config = dict(
    hidden_size=192,
    num_attention_heads=3,
    head_dim=64,
    norm_eps=1e-05,
    rope_theta=10000.0,
    qk_norm=True,
    optimizer='soap_variant',
    beta2=0.98,
    schedule='wsd',
    decay_shape='sqrt',
    final_lr_fraction=0.1,
    max_seq_len=512,
    doc_mask=False,
    train_tokens=138400000,
)
Each number is 128 + 32 x the weight over its row's rms, rounded and kept within 0 to 255. Layers, rows and columns count from 0. Numbers have three digits each. The size before them is the row's rms in percent of the matrix's.

# layer 7 MLP gate, 512x192, rms 0.273, rows 160-203, columns 144-191
097:163158128066050116104148173120159199154143132152144120126156188140114173047111064135108172108122125095109180133112122132153069183126123158082103
097:162128130181131115174158050124118161084132174151127142121125090153084150167124099101094144088157168138152132134201130139137159135127104126121165
098:133141166146124118126144092138149101124188186162117129154143148146128112163111091162145104105169111103091084166147164158099146119104138115191154
089:155102156150181151150124157142091102151171099159214157140108161110081180134115115162116091125060157081109103211119182111108100114140137126102109
108:115077138162116123127093164125145185169095156137096148103113104046118151117131088163116154095109128121116150211130124134148140126142143154136154
094:098098139140077142141139069092127132159108110153143159115130122096134098128142131162133178103110095139100059121146193120125127084153171114139059
097:114191149172141116163120120135131145149160138145133128119093112131139094160145173181110172128125155096132113184159148149163117101086126113163168
097:108101123143160120097198084110125121178119142050066079148078155154122160162120143196144071123089121130110033135119122043146137160096139115121170
095:186069119166143132049123114096134090110104077148136074126149125033102106126143127138130209161117133135142162131150128166144135046138071145160142
102:138124073144161096152053129200149138118083112157056136114135147238121131099128125115168099151154047104125135114119163149154147080145129119095168
096:099111143150097150105124157143106096168139227087204124115082147143125076124176097145093154149160157132114181093089108087123095125087155144074155
104:078129116164111200199155176108181115143157075106175129124101155090151165110180125173101147125161106122119132143141158101124123100151065076154109
100:163155179202155147141122144115084131127113119139125115098099151149135107172144204097141174154081160075102144121150131163092106109124123117084094
104:123125107075153075172127179105102058111168144057186141151143103160241058152111107092123102117149155131103116141120150075103162117164142062111054
098:108102149099089138167153154138138108131128137131144144132094094089131141158135112139125170130126132169156192120115130137183173122162147076135154
106:089118099086107089119146120105156133152165149120139177123171094191146073097139155152139123083077065179156138091059083181148163145160177176146117
100:107170155134147123131154196102088181105107115126154104143172124131110146130173108147121121148153108207095113124142168142191113101081091079078111
094:131139144099157169096138115178164129137120091154132170118112148155150127130091109137113105072106142103145129094117139115127169130100115149136129
096:191127082184204125131075152108097118105120128174117124139158077100085102127176121123076141141170140088180093110140080098128077095174175129125065
111:138156135114095114078144104131159122145180135078128180170085140156201143117074112196129148107123119138129107132175157160159148143117081104120137
105:098097132141158197134181117090146120113136107133083147140175100144159100169161132160118148077139094099154094152136181157095141083158179092142130
091:149149096124135146097180173126110092034143143185139114119131163124138104150121162092106080170074128114119102116105161119162094152077154128097139
095:129092100154187144129150143077130097135107106167095114139105131144120208123148147149109096143104099075099165139094134142147132145115151144091119
097:132192137125064108120116110155135122190067155142144128112138141066139135114190148190175120144120100140146114132145081150124176073084098108139157
101:104082126112154151150122111155128158105112171145179112113125093151065100179157142108128065113051088119140111132091201112115117097116067129121130
094:115152104095155148149146120195143088171207110124104129047131075170079080112103120131082155089137120136171170134119137106145129095113129113123132
097:071138125088130085163119106141081122146100142133127105146148127092135104062085158068080131120064077189134132147172196144091095106108154125171129
093:130078092122165121170149139180134130143127120093131169106088100126093119076106187093117122081099060184148126142104111081176160145125143066150109
098:149141105136096152160174139191126092117095126052096096105115107097122122135171127145169075061118143031097159081104105143143131119201099140084189
094:106129079126124078091129148129125171202112124079107144062127172094122072175131137085107162116145098142152142116087171143101094199165127128094179
104:177050142124115126105144183161112154084162149102174119166154045115071085112136160098169160125143155053113117104122105084090121128065105130098133
098:112120161119166126209130131145123155157098112103071066145085123056136107171135095135160159135115086124084133112132138148074124148142152136107097
091:124141113093117099128115059176142168150115043076126108098088109091159122157120254174049149168149164105107120156119082163096111149153097164128231
108:112189164122161136139125137087094117190141159143130105142095149152141086082213145100142068123109079142125124100122131086107178109100134148098128
094:026146155125150134183172167133114096141096088175143109161108060141097136129110128116083102146123121070196193121137134191101077162159107077100142
097:098118112159176193141122118102129131174151189102103149113084135135113072135143145152121099131104184130141159157127157127115162111170129147161128
103:131122119152090147107103122048107065116093197174090176142113059096103096093148104137118086094090118123102149129131150115078090091123118119086058
093:108116163152139151082097118128166149137133129163199108102104102118099193061163183105116134150111139085159152136116152159123169126134135124101111
097:108147214134140173102156087138146124125134140090081065137138106150178154114121124094157124195105086112171121117149121100150105135125115178090078
109:096140164167126162141131103104113104118150119096143163113084107121070117081142146157137110211116106120100182218146183124078065102154108100146043
107:119133126134184139073087104098190112096079128118135081086115074153113114082168104123125146113096147150161167114140152151107167118138115124125152
097:152130076120129122098159144151082130111175154073173147098119128178085128123143092133151107126149170107190082125105124118133183074101052087020121
098:138142143126107103141122164147139142078121148146142170148100145123131201140149128109134088130133155139119124135133092104138126071214138170113127
102:141147153071166101165127117153169078139164126116126131175146059122105111161161107105119171186130138109132125193133142158067177139114101158171120
# layer 7 MLP up, 512x192, rms 0.276, rows 160-203, columns 144-191
095:178175174096167154185108106147142139118141155138147145146129090139088109137119121110101121140111150094092099114161205179144091139105147064058170
101:150143120122101114101148131055162171118177142099100096174177110117108136178058122137135159151121132126147080209115130145140132124175101111114178
102:132099100105124101099138117127146160113097087148040151135072085106115175107105115118120144112142099123109129122128084078187104124174086158110127
096:082103131184137143132157089072157064142154156109186160121129136029085162146140081164157131099126096135147103126132186054071093059130141111163178
093:156105175066150071153156086104109123088142126095120107071119137070088143172122139143163099131078091121122168162160091164113096159103108126104109
096:077150125142092081139097128166119099144062165130107148089166122171168126154138086158159131089171158145125184070082159130146160119127088137130126
094:119086093101166154160106139129162132135131097069171142145163130197077150071144116085170118149155117110110184047110149120169105077187177135146134
094:125110128172126041129106156108161134073163162099078143171148116041098127138153091147109100143069099055157160113114092050128087145098196171124161
097:139073121154150157174185124135131116171081126160179116170104146143096133117105110146088112158132126177115134140075100104079160084135122153082139
100:087103124148102075067148129117112106161148138125099053123202067177125139161130096099115082136141088085088163113086084103120105089087141173135160
103:105101112149125038137112158166116152100083065112117115139124103190167124064097131152161158146140138106112144160141117140145168100123106092140131
099:122153119201104080096094103105140140083149200168086179066108103131122139147117134111173121138110084174115144117162147137155175174124145085131087
097:097133140169145169118127118116101075129142116134212119127139156182167135078155214109134130139113094097121151155149170167102148129126153140138146
094:144132080135117147120152108115117136142140140116182135144190110121180083164157135136151106137105113136071174128105156078031166128118114151099077
098:126066113068176152109155064172121072075146175103101089140141187150147141097095063110104174101122128028076128102131184094141127169150135142142143
105:095100117123128150188128140157109155134110131136081100170104116131115154135106193116090171106154064120083159023084111074183139189152122111134164
090:122166067119114096119070123097089109051083187122136145166151123134151131161135121097193205059111073123138067151129137084097107140084149143097157
095:139083168169087104138086134055110163184126102158125132057097135170128091113125049092106085126185171065109101110169075152195135155097120130135040
098:142112074105179122177109143134149205120117123150148135108074146094123170088129101127102109162141134157137126164104198070107145143093194135148117
108:056079137153141158120075097126107110168141135146058126146191112146160128129147083167115135161122116092111101091125138143154167148143150143156130
100:157118139125161183066046154134065163146098142192103140145172122160107129131076108069089116130118105147095156136193100078175180089114137152115178
089:112138145113116136144199086112111111151172171119100152101098120138174175133148153092067107147144090142117120165135160111081091164117206144137112
094:072166075138147065173149147123059129078130157164101143094116103132079123097135086117133144156072145091124129124132162156114143111158130146124143
101:135110155096133108118103183125129174100155106183130073141124159084073124105106105127070114115112109094039089065068127106156139064109183115146103
108:147130141151164139101080181084144143141111091174156144103132116142107138091142116111133098130190145147128198186070145173122125141120127080102088
095:137093129103145121137151188200164122107092102146124120151133173144112171109165104074109093127116129152145120137136110133172142132131147133210181
102:066067144158074125100110143172108109138064138112109119120127151090129125131109099060107144093159111093122150110131158173174092129103053076210148
102:104138136149107157183155125160085112122154144123103188199129127048057094104170139138199104129145093186063116190166117106154105102037097118084114
094:135073075134094124076148159108177102104136124085111097116118105156109134134151138147136158148168176171145121068120110081125124096137141137150133
094:126187134110145112112135071114095077187143140178194203127122119108133146106184091176091116107104142111149128163092156139173103097138130128112083
101:141105141080104125129076148102125111139164117097130142136090067152113164129094169088164159109142106162122173134118116071202152056129109125147142
095:152150127148093107154125102075178136120121143086143023117160106157202133043170170130131130094128122099138159062103128141174160147138154150112168
094:155125121127195140163105055149097117126151111138116118110143106159136172088114179213119081119135161111116122106120135154166146143120121141097175
109:187128092093139133116141088108133089158071119141165141073154114132137121122078104167106118142179145146186104135091132159180156148075115118139084
097:116117133104126159160048175203141119082113148175159135170154183139141143143134125118128156136107147146081134089153176161153094137104155113076065
104:117087081175108153148159168124136131137140132149145140134029122138084128087154146171116102169063087119130106068140115166152154103132136097156117
106:135129122206154168092143098120096139136169088090115111122116141103145132098107079174137064119159136116067103114093183125126118062095170126123095
102:144135165118118205136116133185129103208183138150119070112066136147185121185115120084095110078098103148172115152080151178087119108146119094139128
097:106106138075140113196137107162146089159153127130185125105112110145145113122134145155172110114045136141131166064118080135168199100104157160135108
099:140114116150146130087179102176101084120091162103172126137147098100093119117090083138108138148059125171194117042093110136136080139071167110169143
109:200131124174155088133159161114126104118151161134087155130112178096100058156123118151070116052092155188107153123106105123147138225171096067127105
097:147113134143135138092080096112121102108150077106115089140128127155155180155157110097180085121136087075171099142122107148151188160145084098102055
096:143150099127102131092086077162143133117130225109138127119111101134131118176154134110117149163125187150137107145164146147140145156109107095173155
095:084067116135148196081110093133192138139092115137110080209116160120149116162158124126125136158144090132120113163134122113086131128091107147092115
# layer 7 MLP down (transposed), 512x192, rms 0.227, rows 160-203, columns 144-191
102:143144097147111101152174086129145125169116049120135184082076151181110138132113138177188139111142072161157137150136067086155152116197141143109157
099:171111132040159081104188143145160116164141123107100123083208141141093096149148120157164134081124149130077137154106082107103082159115106136149127
105:102145166171149139148124112157128131136100114161108110132114194160177173102144147095137087109205118145055035154117102158162117111131124087113177
098:090159135103135100183089114148094159112094101127077050100131102116132146089135127131074152118134098100107139151157095163111121145137117112117121
103:132054149139097143188095089151100129113100186108098144149136143156117148074165138063122143117110170086087132114159140170108083128174118127159159
095:115141107172128112074114171145124115113138177141150130090152112073118187100077175069135122141135122129102086142145104081134085154160116164158141
098:136125142054104100116173109207154109097101109116100105127120068118068145128145125185179113110105164164154126109108114127123067162156138145105105
096:095155153134103157098092070119156136101152140103060044018092162151143194080080142139076127132148157161165159145116119127113089143159102121125079
104:131096110097075181140122127171115094158108162152197023092091133109184149098125119093095148158090133126172133095128123133106132125096158126143139
102:127186090134083115180139116124132091145102152128121141080115138147132090098134109181138177084139120144152198184120099173114125119169155152105109
100:177125135128159124157157075109093110175097076135120133135191131078097171165147081180104132087126127128086175208142135137150124203109104110141165
097:121088132130165119120105128127084132141101186107093148074171093160112134104160139142063102111132100175149105067159087090070074150098101140115167
093:141101126151056163055136113109142093104179135128110155134133100116145102154135159104106138129133126122183130172133167162162044118100100138171106
101:108117117086164135152171141135115038096117155075134148125159122150214084162117134077119133141134145145127145119095120101063092108140126141104134
104:133080159093147149136139156144185154101163127125158076126117115109164129110128176075147129145159098092187152125096097118118125104135129204063144
106:090098152102041162126198107160103160139140135133095139134069147086120084125177116049203136114110140089122128108086156168128103166163122124187119
088:150208160181084166145123137086122150141157136128143169139099093106130084064086119130133096170074147133072183073175148122135121095179163109086164
102:174091168137140138084130076180126170153087124171176125135130186145121081070144122130181110244134066148152072133149137124114143116125144070117167
101:106175199134108130175105181175113169076171127102122121145152093097139129111123144094148138112172134130110151134126116137142111102091134143157131
106:135127145064159178173157155075166082134103134156098137135135102104135154179115136122140054112160102116142094139141126117070151110107145135134127
100:093188148070127119118075101141070112149150126151110111100096121150096120120147110146153083089212161184163152172138063087130121073080087101076130
096:156133124123123105127159160127110088107134137147096099176136154128118158139163130157183112071107150205113130109113148102135158164167134127077116
104:143168099112205125112085100100109118133116115140094129169066140142169140154105127148123085064131161074150095120102177094162129069061102112194128
098:123155117117154106178143169152156131147134144112100105120172090123075086142154124095108143126130158133043087133127157218158123145111055155142156
102:088136135157102111044125100139105123182085120112107115124124122131184128090120131157184178106184133146089125141124142079112126158076166080048067
101:092101103124144121087126063125179214116121154115113104084112107134131146170090126147145113087186124104121065104089128104130204086090123151172142
104:130107161145144174152098141127152122105133115093171118140161122095192160147076140170155130097115070127174091113098135130207134151140123152167135
102:084126108141157130148140159142081078099131186166156111179117102147099150129133068163109159137135092101082110225212143127178075105129147127145113
095:111169144167141143120056145100121090133091108068153123102135165103088096143179079149089130123147078107112171138104159090155130167128080122154075
099:108148121148130128111146137124155114115127095083177093117064113136094175114126103165095129113133076084159110085107124109117123124119119103154132
104:089130154153077138074148069102149123103141106144171144109122149155189147188126152106187095133129150144171149109027130147146102130160118143109076
097:113196146058136132113197169133059102144084105145115155146149137065100134101138132152115096130136101090152069188089035146084067121090187116117131
103:059143087106109142109180100168115177128142118181130061143135124137109151127115096161152165093164109129095088103101129123162160115101147215162032
104:131139229160077112138081131170085162115169133147097117114160164113142138158148079084088063125169128160122175139137096133145112107170092124194104
099:174141107131123127124199152130116198176163104098131167122150172166146181215114125136174193147114124139186084132181046132133184143142130108108140
100:158119098129085134194102092107140126151099144187132110122170109132080139107125121141103145129190126131099122146172125132085149104088134115151156
105:138102109073159096134147102073135147117128127134165142099144127144136105182087144074106138154051126177157142149178110097112151152098100153160112
100:125132162162153130066140142075105159126147162092090085156077101136093141129089125121121108139134161162191079209082127116090134186130151116149156
100:088117167149077102175128088160157170135146155100105150105136127166136161114144103147101137105145181136061123106146175122109100178103186081142068
095:185152102074118122129090112130132118125154124130101183163123116136138142216120137110126125138123133106138150132141126104114163057093136153119094
107:130140123166102145096075154082123123107117109165137064124113103087147190097183149095140112132164082153159072142129191126115137170126127089102184
105:097126177107152120211160150165108109139132160143117070138167129095131106171158138113143182110125102107128153092082162103207127149181063079143137
100:093148114165159130195112152094218104127091185154110136056101118131112129152170124124082081124149148159153195095111138098081168075096132152167094
098:152090157126194095177130140086174111172101080091131114160112177077108081139181057179112093136151139147146120134092113108166126099074143089095144